python train.py --n_head=6 --vocab_size=8192 --lr=0.0105 --lr_head=0.00689 --decay_fraction=1.0 --steps=5443
Each number is 128 + 32 x the weight over its row's rms, rounded and kept within 0 to 255. Layers, rows and columns count from 0. The size above them is the row's rms in percent of the matrix's.

# layer 9 MLP down, 192x1024, rms 0.0668, rows 0-104, columns 448-511
size [101 103  98  92 100  98  99 100  97  98 101  97 103  98  99 100 100  94 101 100  99  99 102 101 104 101  97 101 101 101 101 101  98  98 102 100 100 100  98 100 102 103 100  97 104 103 102 101 102  98 102  87 100  98 100 100 100  99 104  95  98  97 102 101  99  99 100 105  99 102  87 101 102  96 101  97 101 100 101 100 100  96  99 100 102 100 100 102  97 101 101  99 101  99  98 100 103 100 100 100  99 104  99 101 103]
[[ 96 116 130  74 142 115  84 139  84  82 172 156 127 112  93 120 180 108 153 104 133 123 132  96  87  99 158 191 130 113 167 144 155 119 121 142  93  83  68 142 177 163 120 129 104 123  60 115  98 153 127 135  61 106 172  95  85  97  82  45  91  16 139  59]
 [ 93 139 160 118 189 106 152 136 192 109 148 105  91 111 173  79 138  91 133 155  62 178 118 113 186 160 128 122 125 168  78 121 122 143 119 106 183 179 113 172 178 144 139 137  95  82 141 112  71  50 114 113 134 148 168 155 137 112 146 143 101 135 138  99]
 [100 138  51 182 116 127  99 137 158 127 108 153  87 151 139 156 153 124 120 157 138 140 152 154 108  97 120 107 129 152  71 133  79  41 126  95 123 133  87 179 142 108 166 164 122  97 106 180 107 137 126 157 131 127 122 106 148 163 121 129 102 151 131 112]
 [170 128 120 144 117 147 195  76 141  86 191 175  98 186 161 141 170 137  94 161 117 213 130 113 104 129 145 157  98 180 109 180 105 172 136 135 139 141 116 109 124 124 143  98 112 181 130 129 138 118 139 145  93 101 151 111 125  74  85 127 124 118 137 172]
 [137 126 100 122 121 110  91  76 142 187 127 116 166 162 135 120 162 121  87 148  88 135 120 136  86  72  78 207 163 100 145 144 130  91 136 126 162 174 115 175 110 105 110 100 130 150 139 165 103 112 113 144 146 117 128 142 161 113 138 123  88  74 126  99]
 [170 160 132 190 151  67 148 170 190  80  89 100 163 128 147 113 139  78 128 107  76 113 182  99 183 137 139  70 114 117 114 104 149 128  84 212 133 109  98  93 127 173 178 167 123 141 157 168  99 121 104 113 165 124 156 146 140 101 127 160 119 134 164 145]
 [ 76 131  91 117 137 171 136 126 149 146  77  50 151  95 111 162  91 154 183 144  98 131 142 125 149 158 110 124 125 118 146  53 118  85 107 105 114  91  61 153 118 157  93 101 113  95 165  88 179  98 112 179 161 130 124 110 137 146 164 190 147 127 190 117]
 [146  89 137 117 158 113 102 113  86 135 125  83 146 134 159 127 104 134 108 158  99 114  65 130 138 128 143  75 175 153 107 143 108 132 217 159 112 105 162 135 137 117 163 153 216 172 136 104  52 121 149 135 172  59  87 159 207  91 136 135 187  79 170 155]
 [109 117 117 103 126 156  63 201 134 137 147  78 155 117 159 153 157 102 146 132 144  80 150 199 134  87 166 130 124 133  77 107  88 161 188 176 140 119  96 146 128 141 147  77 137 126  84 138 116 146 185 137 163 116  90 163 120 139 115 178 160 144 102 129]
 [141  58 117 154 123 137 109 178  88 199 121 100 107 134 154 130 104  98 118 133 166 123 168 121 130 128 198 115  97 169 154 139 131 106  96 137 191  86  93 122  84  66 123 108 154 104 148 120 113 128 130 113 122  98 132 148 147  70  73 108  94 119 113 103]
 [121  72 119 200 136 109 112 131 151 200  88 122 129 124 146 129 100 128 112 138  68  64 170  50 156 172  97 111 145 105 144 132 154  85  76  86  71 143 179 113 110 119 152  86 113 119 148 159 189 118  98  99  57  90 193 143 159 189  86 139 140 136 122 143]
 [118 189  73 166 159 173 105 132 105 170 152 181 106 121  99 121 157 149 130 153 128 153 144 196  95 132  38  86 109 195 112  85 104  84 119 105 131 144 108  65 122 100 118 141  92 122  60  78 180  99 165 124  85  99 169 187 115 152 119  72 108 144 150 177]
 [177 145 162 111 140 128 137 132 122  94  83 146 154 149 147 122 101 122 153 164 120 137 120 120 112  93 153 116 159 123 135 142  96 114 180 126 206  91 120 163 159 174  74 111  79 179  77 125 130 138 116 144 179 111 149 155 155 146 136 139 148 108 127  90]
 [ 96  84 161 175 127 151 119 138  87 125 130 149 138 115 140 188  87 141 143 107 173 102 104 136 123 165 100 103 171 127 175  89 118 160 102  53 120  90 138 115 119 140  82 162 113 195 100 105 163 127 131 156 108 143 141 138 163 163 152 136 110 100  76 165]
 [123 143  74 141 105 186 163 154 189 119 176 158 160 168 172 137 106  94 115 183 167 136 117 141 145 143  90 113  92 165 181 143 153  71  49 169  93  99  74  76 130 163 148 114 137 134 123 130 109 167 157  79  98  89 164 142 156 123 125 127 138  89 165  60]
 [110 141 120 123 143 210 113 138 127 179 111 118 139 125 185 161  88 182 198 130  59 119 106 196 150 149 139 206 137 106 141 149 109 118 189 117 136 202  92  93  38 162 107 169 140  83 129 106  92 156 157 138 101  94 121 122 129 135 143 154 130 143 133 117]
 [155 136 152 113 124 161 126 103 185 116 119 132  92 125  77 133 106 114 146 146 159 104 143 117 128 133 123 111 167 191 113  86 133 177  95 124 151  58 134 134  67 141 147 139 108 142 108 183 162  97 105  97 192  86  93  74  91 182 159  96 121 146 133 105]
 [157 148 136 177 130 126 139 130 137 126 115  96 116 170 132 113 104 143  61 136 119 126 131 103 115 137 115 119 114 159 137 163 111 126  81 130 135  95  75 137 149  94 119 155 153  91 128  79 134 171 165 151 132 158 121 162 124 135 166 132 150 139 100 116]
 [106  82  77 123 151 109  41  75 182 134  93  98 112 192 133  72 133 113  94 106  86 117 114 158 126 169 130 167 147 111 194 136 132 156 137 129 180 156 136 101 151 143 135 135 163 108 107  70  95 112 165  85 207  84 139 112 157  86 111  20 140 123  64 194]
 [126 116 104 126 167  61 145 157  93 129 187 109 119 130  85  82 134 145 128  61 195 158 150 121  94 120 159 141 117 179 178 150 121  88  96  90  84 116 173 177 127 100  59 120 144 224 140 121 163 118 125 162 141 149  77 114 148 103 112 172 128 175 100 108]
 [121 144 123 108 174 137 109 131 100  59 130 104 112 145  98 121  88  86  87 136 185  52 155 108 150 174 125 100 141 153 118  93 102 106 127 138  99 159 135 146 196  76 204 165 158 143 149 161 125 135 131 215 116 139  60  90 118 164 124 152 125 133 214 167]
 [156  92 122 166 152 164 108 133  94 152 156 120 112  98  98 131 177 135 121 136 104 106 139 159 144 103  42  99 142 102 166  86  67 127 188  82  85 130 154 105  81 120 179 152  93 167  86 130  87 139 162 168 150 151 132 170 135 137 138 116 115 164 122 123]
 [ 78 137 133 151 110 143 123 153 108 143  68  82 148 101 124 206 132 121  98 150 163 111 116  98 136 127 125 124 123 139 165 110 150 167 121 112 109 134 169 135 153 136 128  70 171 134  77 138 162 103  91  98 152 165 100 127 136  84 126 130 156 175  89  70]
 [122 140 177 143 142 108 140 109 152  88 170 105 133 143 141 159 178 111 119  95  99 140 123 120 152 144 155 161  76 135 122 139  76 104  80 161 127 101 156  79 225 159 173  95 139 142 138 105 107 109 152 128 158 135 135 141 116 153 105 117 141 182 170 113]
 [117 122 110  95 118 106 114 142 184 101 103 117 119 128  69 150 141 181 130 145 160 116 141 137 154 141 175 189 154  64 169  83 168 169 167 137 112 172 156 117 115 150 143 132 139 121 146 145 162 182 160 140 184  92 123 125 104  83 136 148  97 106 146 157]
 [149 132 123  63 117 100  85  84 122 178 153 137 115 168 113 149  85 141 159 110 102 153 147 109 109 105 126 156 175  83 160 111 173 164  67  96  46 124  99 110 174 125 132  94 110 156 104 106 144 129 149 153  67 183 135 160 128 207 218 106 115 130 124 166]
 [ 71 130 134 123 128 139 137 110  92 135 151 110 113 154  97 138 133 157 152 141 114 170 154 127 101  94 118 134 150 147  77 121 108  77 128 157 105 163  95 105 119  41 205 151 112 123 112 166 130  87 155  88 129 230 182 140 113 166 127 102  92 106 131 183]
 [ 58 136 118 144 147 119 143 109 157 122 137 122 131  98 143 136 173 107 105  83 140 134 185 197 170 102  88 164 120 139 134 144  81  69 138 109 104 133 120 144 126  85 120 119  93 159 132  92  96 131 143 111 165 110 146  50 215 161 151  86 120 187 133 133]
 [ 85 144 112  77 101 116 165 162  99 131  64 101 203 189 163 134 181 198  98 146 134 160 153 167 170  86 109 157 127 131 134 178 120  98 176 116 129 126 136 144 145 136 135 134 125 116 121 161 185 101  82 143 157  91  77 127 102 184 118  96 113 145  74 130]
 [157 196 157  71 118 108 121 186  98 174 155  90 121 163 132 102 159 138 161 138 110 148 154 102 117  80 118 127 163 113 169 123 162 115 120 110 132  81 123 192 178 188 104 132  83 128 142 133 146 142 108 121 151 160  82 149 118 116 181  90 131 112 206 119]
 [ 91 163  99 147 111 156 161 117  93 160 142 118 135  73 127 155 113  85  89 133 170 129  99  87 152 100  70 121  91 127 190 101 166 130 153 156 105 159  91 108 128 100 130 110 125  41 135 107  83 110 152 115 145 153 139 154 105 114  85 125 162  99 134  99]
 [122 158 108 116 170 104 126 146 130 153 115 190 141 164 121 148 129 114 131 134 139 125  98 145 137 114 118 142 155  92 126 153 113 149  98 146 108 102 148 115 165 132 165 153 114  88  92 119 140 124 130 126  98  95 175 144 130 135  74 150 148 140 137 151]
 [147 135  98 158 182  96 169 135 124 192 134 146 151 107 119 143 164 138 126 139 179 165 101 125 124 104  93  68 101 155 121 128 120  55 133  98  61 173 130 153  79 126 153 183 117  74  71 132 136 132 109 106 116 174 178 105 123 103 197  90 114 182  93 145]
 [ 88 158  66 100 196 187 106 163 162 150 122 117 114 107 125 131 139  87  89 171 127 142  84 197 143 147 155 161 143 106 106 162 130 117 134 101 189 173 100 110 111 149 137 201 153 127 165 139 137 137 115 152 155  82 153 151 140  91 143 111 131 129 109 145]
 [134 158 116 108 104 137 129 132 141 138 138 142 124 168 178 130 111 133 164 115  84 191  81 185  81  70 117 118 134 139  96 103 145  97 111 177  94 100 129 107 141 133 181 165 112 116  96 166 147 133 149 175 135 138 144 142 116 153 154 159 124 123 144 101]
 [131 163 120  72 119  97 106 102  80 159 120 166 102  81  99 204  82 149 177 131 143 172  67 110 128 110 105 150 127 122 130 149 138 122 139 112 119  90 140 197 151 123 174 111 148  95 155  94  86  91 129 141 114 153 125  92 157 133 147 142 133 140 120  68]
 [147  78  92 142 101 102 151 140 100 139 149 140 127 123 112 114 157 131 137 113 194 130 113 148 150 127 137 103 111  78 161 101 124  76 121 157 136 158 152  94 138  84 151 141  37  62 128 163  76 184  89 137 131  98 172 161 111 149 120 158 113 119 128 105]
 [123 108 176 143 145 111 125 121 137  99 113 120 121 151 133  77 132  96 149  87  72 154 172 156 176 125 162 171 188 105  88 109 109 158 144 131 157 132  83 132 149 135 120 125  84 117 132 120 157 172 131 181 147 117 102 147 101 160  77 139 140 134 151 164]
 [131  78 132 174  86 138 133 109 146 113 102 146  92  92 175 181 117 102 114 131  98 140 107 128  79 164 124 124 131 114 103 148 126 130 136 122 126 126 114 109 129 187 116  83 116 105 188 158 139 155  82 166 110 125 138  54 188 152 173  99 135 160 135 123]
 [159 140 133 139 131 130 150  87 115 154 102 103 128 144 114 134 133 168  80 165  40 157 138  84 169  46 182 137 152  54 106 110 124 123 160 126 133 101 100 146 126 146 152  87 105 117 149 138 141 169 171 107  52  97 165 119  96 148  88 123 175  73 170 122]
 [146 126 128  96 150  88 108 126  78 112  74  85  59 153 125 104 114  57 148 144  74  86 146 133 162 132 138  91 105 138  73 156 146 168 138 179 190 129 101 157 112 120 103 142 134 128 137 141 143 164 193 100 131  67 143 141 163  81 137 111  83 162 205 122]
 [134 122 130  78 135 149 140 114 141 115 129  99  85 138 115 195 122 123 104  76 104 169  96 149  65  62 114 124 129 131 135 125 130 145 121 120 102 182 121 160 141  74 138  89 134 111  97  63 126 150 132 103 126 148 111 171  92 127 159  89 115 154  99 141]
 [141 116 195 133 142 177  82 111 104 134 109 165  99 166 149 107  87 116 115 134 156  92 204 123 148  63 131 136 110 134 199 146 121 128  83 145 139 116 165  96 119 137 155 149 222 145 145 120 115  92 106 109 114 168 172 170 159  64 132 122 136 170 191 146]
 [126  72 158 103 136 159 186  97  61 117 103 185 148  84 159 152 146 128 137 157 156 134 190 154 163 168 103 135 135  77 153 121 137 119 134 197 172 134  77 142  79  72 176 106 204 120 144  79  90 170 136 155 163 113 124 138 111 142 174 179  76 131 137 107]
 [132  86 167  38 126 106 110 171 181 207 108  97 171 118  74 158 191 167 142 205 140 103 121 159 189 145 158 202 117 128 143  77 157  92 192 146 148  86 132 148 122 136 142 104 192 155 156  93  86 140 130  70 163 146 123 107 153 112 153 154 184  32 111 157]
 [ 74 110 146 149 121  37  72 120 109  90  95 131 121 103  73 115 143 109 113 100  86 123 125 150 120 136 130 147 147  99 128 147 134 208 123 165  83  94 101 181 131 149 124 156 151 184  76 145 105 159 132 114  86 138 118 110  81 102 115 122 166  69 194 194]
 [103 186 146 111 159 117 153 108 120 148  92 143  75 117 131 125  90 143 100 131 197 208 131 138 141 152 140 133  69 102 210 191 110 117 154 164 140  43 173  81  79 137 131  40 117 122 113 166 140  82 145  98 192 104 103 166 119 120  96  97  99  92 177 132]
 [126  79 105 157 179 133 153 194 117 104 135 149  93 159 128 139 120 163 167  89 150 123  74 170 157 117  99 137  95 130 168 120 153 150 111 162  97  88 125 172 171 158 135 242 158 102  99 187 127 160 110 136 183 126 119 103 160 112 142 175 131  87 124 136]
 [142 164 119 114  89 109 135  61  62 146 134 104 156 150 189 175 124 154 121 165 117 152 152  90 143  85 136 135 145 108 180 138  85 203 151 132 129 129 179 138 143 138 121 171 118  96 131 140  64  95 109 157 133 164 155 130 183 133 132  61  86 103 100 143]
 [142 126 119 137 114 151  97 122 151 138 152 197 141 106  74 152 123 124 131 119 139 100 108 122  99  70 147 173 151 168  70 112  27 151 105 200 142 173  82 111 184 148 117 204 143 150  92  99 137 164 112 167 129  86 111  96  95 195 127 116 228 142 110  86]
 [ 70 129 109 191 144 145 107 160 103 164 147  69 137 153 156 176 124 103 139 120 112 136  37 135 117 160 103 100  89 145 140 132 111  76 174 104 170 154 122 113  99 168 142 158 168 103 174  97 120  73 157  89 177 153  94  88  94 141 103 121  91 116 164 130]
 [137 159  94 106  95  99 109 103 105 132 134 104 180 184 135 126 155  85 143 176 200  79 161 101 151 123 113 111   0  88  99 128 105 169 122 113 170  83 163 127 141 100  98  91 134 172 165 142 127 103 130  67  95 140 131 140 114 154 119 128 139 126 138 122]
 [141 120 109 115 119 104 122 120  74 135 101  92  76 119 125  99 101  77  86  45  94 119  90  79 115 148 132 128 136  64 148 114  72 149 158 130 126 144 113 126 122 121  41 105 158 197  99  99  87 115 127 118  97 133 116 132  86 116  57  83 174 113  99 110]
 [112 172 225 110 155 131 131 121 103  88 107 168 159 161 109 110 110  68 130  92 132 133 207 133 165 178 102 109 125 135 141 128  91 152  97  92 136  95  97 100 165 173 168 122 118  82 129  83  90 176 126 170 119 189 113 189 127 143 112 130 217 125 145  99]
 [102  91 146 135 104 112  91 116  87 116 112  91 138 145  96  70 148 184 144 124 206 164  53 107 165  90 113 116 119 105 140 118 163 145 142 152 151 151  95 133 110 141 109  98 176 165 107  90 135 215 184 166 105 116 179 136  92 166 117 122 141  96 150 174]
 [ 99 132 156 106  80 103 143 114 101 165 114 173 136 155 162 132 123 116 157 119 142  86  98 133  98 154 141 142 111  77 162 167 149 100 164 103  98 131 119 117 119 128 110  66 136 164 118 144 138 171  95  78 193 160 122  86  99  82 201 114  60 116 115 161]
 [143 143  57 126 108  85 180  96 138 120 141 209 127 132  78 116 162  84  60  99  90 207  93 181 186 156 120 190 162 118 114 121  70 125 135 137 140  80 162  90 154 196  70 116 145 104 127  67 115 164 133 119 207 136 174  86 184 142 168 129  65  99 105 135]
 [ 76 145 156 137 134 102 177 133 137 184 150 116 144 154 121 104 153 171 130 109 143 189  95 137 152 106 164  99 135 144  89  96  62 114  58 123 153 149 109  68 186 150 124 132 189 123 109 139 130 162 162  82 133  71  92 100 133 157 148 128  99 189 153 143]
 [ 86 124 157 192 143 118 128 112 126 177 122 110  72  81  98 165 147 158  94 180 137 159 117 117 164 191 137 153 134 156 101  99 142 202 138 112  94 111 131 173 108 176 123 153 154 145 144 135  88 138  68 136 181 123 155 125 123 114 130 153 110  96  97 152]
 [101 136 162  97  94 159  87 122 114 161  86 153 122 173 126 152 207 156 127 110 153  74 155 151 131 147 136 156 139 121 125 117 218 120 150 107 128 119 131 176  83 109 190 147 174 153 117 125 123 165  92 147  75  94 144 137 122 159 130 155 100  97 156 140]
 [195  90 145  88 126 136 121 146 125  55 180  79 228 142 157 142 106 164 182 102 139 133  57 139 151 149 130 154 110 131 134  80 169 168  97 154 155 168 149  85 125  92 134 103 144 126  96 124  88 157 140 144 140 153 124  49 151 136  72 195 128 111 101  80]
 [157 178 138 138  99 129 152  96 157 154 130 135 159 115  72 111  91 164 111 117 141 114 100 209  84 142  86 183 138 138 208 119 147 187  91  82  82 113 206 114 172 106 116 139 117 155 118 161  95  39 109 180 121 172 174 127 121 222 143 138 130 126 161 133]
 [189 114  67 179 114 123 159  98 160  80 129 168 130 150 163  84 115 114 139 132 137 173 112 135  91 103 156 113 112 133 114 100 158 155 127 155  84 159  87 137  82  99 105 102  53  88 123  78 140  89 121 155 169 130 158 155 160 114 153 106 124 128 151 131]
 [169 196 147 195  73 216  72 144 108 117  91 115 141 142 185 131 144 141 134 151 146  93 117 130 128 136 142 140 118 101 162  87 115 168  55 140 138  89 234  80 128 155 171  80 190 163 101 141 137  88 138  76 132 133  53 106 195 108 133 138  85 148  92  92]
 [115 117  65 145 127  57 149 147 102 137 112 162  76 129 170  89  88  81  93 151 151  85 141 160 151 104  95  79 100 211 207  79 168 112  97 143 156 121 175 173 102 130 139 132 133 113  97  79 112 142 130 126 131  92 157  87 113  94 138 154 123  91 151 121]
 [129 165  83 130 167 118 104  88 141 194 121  83 160 136 119  67 116 110  66 127 175 124 155 107 143 130  96 124 153  98 136 117 154 124 109 119 174 141  79 173 144 141  99 129 131 148  82 175 159 146 108 168  82 103 150 129 161 135 148 144 112 156 189 125]
 [113 119  76 153 120 146 168 157 143 151 100 132 104 163 134 135 142 151 109 150 218 120 111 153 106 131  89 150 137 124 122 135 165 110  95 101 144  48  96 107 165 127 136  95  90 141 112 110 166 112  66  89 125 117  89 112 110 111  87 111 156 128 133 112]
 [111 150 132 154  76 163 145 128 128 101 141 110 168 126 112 118 159 117  70 108 103 132 100 109 137 217 138  98 105 180 134 172 109 138 122 116 147 156 122 127 116 179 105 134 164 184 112  88 120 123 124  82  78 142  82 147 126  98  82 162 152 133  88 138]
 [160 124 172  95 147  87 128 178 157 121 158 117 123 103 111 146 163 151 120 125 124 171 155 117 162 125 154 100 139  80  50 126 117 110 127 142 138  86 124 102 111 153 104 180  83 121 124 132  98 141  90 128 141 125 105 122  69 176 115 139  71 113 163 131]
 [118 117 148 206 217 132 113 100 121  80 120 131 150 119 149 156 156 136 130 117 121 148 173 241 154 135  83 124 111 152 128 111 127 153 186 136 142 114 165 139 147 102 174 188 125 130 139 102 199 145  85 150 192 106 165 116 101 102 135 129 195 106 155 138]
 [141 174 110 163 111 137 123 157 144 108 130 115 137 153  91 159 154  96 130 105  75 140 131 112 199  86 165  89 132 115 111 152  90 165  99  87 113 120 103 170  95 159  42 136 167 133 126 119 196 135  94 120 111 108 163  65 145  68  55 167  90 128 132 118]
 [ 83 185 104  86 132 101 165 153  95 128  95 137 136 112 124 123 156  99 116 158 102  95 133  65  65 119 141  94 126 105 100  99 188 113 127 150 248 191 117 187 156 162  97 121 155  94 124 118  83  69 112 124 105 153 125  76 137  97  94 103 143 171 107 144]
 [191 155 128 160  62 170  90 144 113 140 180 145 185 124 159 134 144 150 125  63 141 181 147 150  69 123 100 140 113 162 145 180 105 134 144 138 187  99 121 142 131 124  72 126 132  93 133 147 133 144 168 140 165  80  91 120 157 130 161 193 159 165 158 126]
 [128 121 144 167 139 112 113 137 168 140 109 140 103 130 137 132 120  96 111  64 149 115  93  95 161 118 128 150 109 142 139 102 144 125 110 128 121 146 208  84 146 123 143 142  94 126 142  20 129 180 142  94 150 154  46 126  96 138 204  76 165 146 111 143]
 [133 155  74 153 113  76 110 139 122 143 111 155  86 139 130  89 197 131  92 148 102 151 148  74 109  94 108 152 134  82 122 155 110 131  37 126  86  66 181 148 140 125  90 118  85  88 103  97 129 140 171  84  70  41 121 168 146 145 148 142 107 108 118 133]
 [140 145 145 127 102 121 174 156  93  70 124  78 143 122 127  40 144 145 105  96 147 147 105 122 167 141 183 173 119 166 197 114 161 129 133 109 112 100 176  68  99 130 146 139 106 112 113 100 104 138 195 135 161 109 108 108 146 115 154 107 100 132 129  95]
 [ 89 177 179 107 126 101 106 161 130 106 116 115 135 123 111 122  70 198 124 134 124 217 183  63 155 137 148  78 153 125 134 123 140 184 111 103 111 147 146 129 130  49 173 135 151 163  70 114 127 159 169 116  58 138 184 122 135  81 135 103  95 105 129 132]
 [101 186  62 156 121 124 109 137  99 175  98 140 161 126 120 104  89 139 129 153 148 180 117 113 165 170 116 133 105 121 193 144  92  84 121 142 199  93 134 167  52 183 101 104 155 148 148 146 197 164 174 120 109 150 121 155 127 159  98 119 107 114 136 131]
 [ 93 174 137 154 122 112 161 156 105 161 129  68 150 109  92 184 123 128 109  91 119 147 108  54 143 133 101 138 143 109 115 158 112 198 128  90 118 146 129 153  76 114 157 102  98 136  49 181 150 109 122 145 147 131 155 153  94 112 153  70  89 121  90 105]
 [141  72 130  67 158 117 128  99 137 112 119 129 171 185  83  92 115 154 116 150 173 114 118 106 142 220  54 128  80 121  94 132 136 151 102  81  94 105 119 123 139 101 165 140 114 108 101 156 121 194 133 104 161 177  72  81 123 160 131 186 169  95  83 156]
 [190 144 122  71 137  84 136 161 109 126  93 164 127 184 105 148 151 136 144 144  63 173 101 141 129 126  75 115 158 103  81 147  96 112 120 102 150 114 190  82 105 127 112 160 114 146 157 108 137 120 126 127  92 165 125 137 188  72  93 156  92  63 146 136]
 [153  92 178 152  73 113 169 126 141 104 112 162 172 140 125 140 140  72 152 109 138 137 156 140 163 122  86 126 162 144 133  94 124 145 123 101 118 142 131 111 143 185 132  99 138 147 198 145 130  92 131 153  78 105 100 114 159 103 105 135  99 112 190  99]
 [113  97 111  74 110 109 103 113 131 108 103 165 120  97 125 118 123 116 111  92 134 111  97 142  63 128 148 153 128 129 159 131 112  96 180 161  88 152 129 142 122 147 206 125 121  71 123 136 137 164  88 150  93 146 134 163  92  92 131 156 150 100  92 146]
 [125 144 130 126  77 145  85 105  96 143 131 122 103  86 150  92 123 176 139 180 124  54 182 122 124 122 158 110 135 138 138 103 109 170 137 127 130 172 159  84 140  81 132  79 117 101  85  93 186 131  85 203 108 115 150 162 161 112 100  99 108 122 100 184]
 [157 146 148 132  87 137 114 143 166  84 157 175 150 152 131 114  93 105 193  57 135 108 127  96  58 113 151  93 115 139 102 183 139 141 124 164  96 129 139 159 145 103  88 104  99 149 160  94  93 147  99  98  99 148 129 109 162 137 150 109  96 120 124  65]
 [116  97 119  73  97 140 112 160 149  94 121  43 167 148 147 103 161  52 112 132 138 104 101  94 151 139 166  83 136 140 127 147 174 156 148 130  69 109 151 103 186 137 112 113 138 117 159 126 103  84 110 182 179 196 115 110 113 136  77 119  75 102 154 164]
 [161 173 156 118 105  98 152  78 145  88 141 130 103 135 170 134 159 107  31  78 124 146  90 122  64 149 154  97 142 107 117 165 129 147 109 151  72  65 160 152 155 191 157 153 109  74 153 167  66 119 165 133  92 118 142 170 187 108 150 147 112 119 119  86]
 [116 140 133 128 143 138  54 127 136 140 146 148 132 204  99  53 150 112 117 113 128 131 154 106 164 134 222 144  90 105  51 127 115 121 119 195  79 114 117 133 101  94 126  94 147 161  58  57  92 138 106 116 107 129 140 140 139  86 153 140 183 188 101 102]
 [132 125 147 189 237 146 128 118 147 123 108 112 156  72 112 101 144 120 128  99 128  60 128 142 140 148 103 139 157 102  89 137  87 118 177 153 146 130 135 152  89 154 113 124  84 124  80  78 147  72 174 163 123 135 173 115 147 173 119 137  57 191 120  77]
 [133 122 125 124 150 123  67 149 139 115  91 182 215 164 128 139 215 180 128 135 165  62 118  61 190 119 137  57  94 112 138 161  83 190 151  57 138  65 169 184 163 112 126 183 146 151 101 127 136 141  94  94 189 116 105 143 141 137 129 113 147 144  94  88]
 [124 111 103 168 124 148  96 110  95 135 137 131 120 120 178 113 173 112 136 163  77 123  78 154 159 143 157 171 105 115 154  86 134 179 116 122 173 129 147  80 136 131 189 156 149 153  93  93 107 129 134 125 143 153 179 138 109 132 162 150  95 127 133 145]
 [ 84 135 179 150 139 140 128 147 112 153 117 146 145 160  98 155 138 150 102 144 108 124 137 102 107 178 122 107 131  77 116  86 140 109 151  79  99 141 131 146 133 145 139 139 132 101 101 122 129 166 175 160 154 120  99 134 118 102 100  97  76  65  83 127]
 [143 227  61 139 126 120 142  73  44 109 173 101 153 121  89  51 100 140 127 144 130 138 138 129 151 101 119 119 104 141 153 163 109 113 149 127 142 138 143 120 104 119  68 148 156 109  68  49  87 105 172 140 113 160 121 103 149  97  93  84 159 148  56 122]
 [109  62 144 121 149 149  93 149 150 112  95 148  96 135 114 126 125  86 129  79  86 155 142  92  85 110 142 145 121 120 116 124 122  94 130 127 102  45 130 144 130 189 118 136 124 113 140 104 169 115 103 112 128 105 118 176 183  84 114 123 169 102 104 129]
 [ 73  92 129 124 176 115 144 165 159  75 154 176 172 148 162 112 146 161 168  87 128  89 121 120 114  86 190 115 131 133 158 148 181 107 134  53 140 147 148 139 170 101 132 112 122 124 109 149 111 117  61 149 104 130  85 100 101 115 104 110 157 135 127 124]
 [116 139 127 145 141 104 149 165 121 103 136 144 142  98 139 133 116 126 141 197 136 102 121 156 210 102 161  90 166  47  85 170  90  94 155 132 148 168 145 178  96  86 104 133  91 125 119  72 125 142 133 145 132  81 122  93  92 138 139 188 102 150 157 121]
 [142 157 141  75 137 131 180  94  39 163 147 116 151 107 116  46  77 161 104 120 129 136 147 124  76 150 140 148 122 118  73 121 144 129  78 162 178 179 100 129 156 119 123 120 130 151 103 185 122  85  78 158 128 160 113 132  23 136 119 166 167 144  91 134]
 [159 113 169 163 128 137 200  69 144  92 121  96 109 142 195 107 131 178 117 135 124 186 102 128  92 119 149 102 122 103 137 149 120  45 118  76 151 149 144 125 160 144  63  81 126 120 138 150 213  89 113 149  97 157 180 143 104 124 108 118 122 103  95 171]
 [130 144 123  87 182  85 179 166  67 102  59 155 196  89 141 139 138 126 171 125  85 126 198  69 125 126 190 109 122 125 175 119 171 127 131 131 110  94 163 135 108 149  92 100 107 109 208 139  78  92 118  77 187 137 104 119 123 110  80  93 227  88 105 136]
 [ 66 123  74 133  94 138 136 104 126 142 116 144 136 140 141 142 165  82 181  78 147 115  93 132 106 142 111  54 164 148 156 199 150  97  84 137 107 160 169 108 154  78 152 103  96 107 132 140 163 141 103 136 126 171 167 108 138 100 123  96 140 115 182 139]
 [189 157 159  57 116 128 150 178 153 146  78 122 140 200 114  80 201 145 177 136 114 132 132 156  96 153 201 152  87 120 176 101 161  99 117  72 178 127  84  67 149 154 106 156 191 108 147  52 123  74 148 176 161 182 101  80  69 104 128 154 156 195 159  86]
 [171 169 152  95 130 128 139 118 123  71 124 147 107 116 116 165 149  49 144  71  99 155 154 179 112 126 164 118 116 150 113 152  95  63  99  92 117 137 121  78 147 127 117 162 127 169 145 162  97  82 114  71 143 126  62  85  87 153  67  63 120 123 153  95]
 [138 105 124 116  71 143 148 144 128 131 114 123  48 121 119 157 115 157 149 126 120 130 113 166  98 139 168  50  86  93  90 160 151 143 184  80 188 126 110  75 148 103 136  87 118 139 108 149 106 161 133 116 182 235 130 134  80  89 138 102 114 149 153 156]
 [127 159 108 120  66 155 130 160 135 166 182 105  92 138 130 117 130 106 183 154 149 102 179 113 106 129 184 149 156  98 138 105 205 139 185 148  81 172 139 140 101 154 132 158  83 175 117 132 105  82 113 123  94 130 156  92 128 121 120 116 176 139 114  66]
 [133 191 114 164  51  57 125 115 103  77 127 122  66 103  88 149 120 168  71 161 133 173 198 121 117 129  97 134 157  92 119 165  88 124 127  83 115 104 153  94  88 119 164  89 113 120 163 152 153  85 114 239 111 198  99 115 101 105 105 127 100 105 110 178]]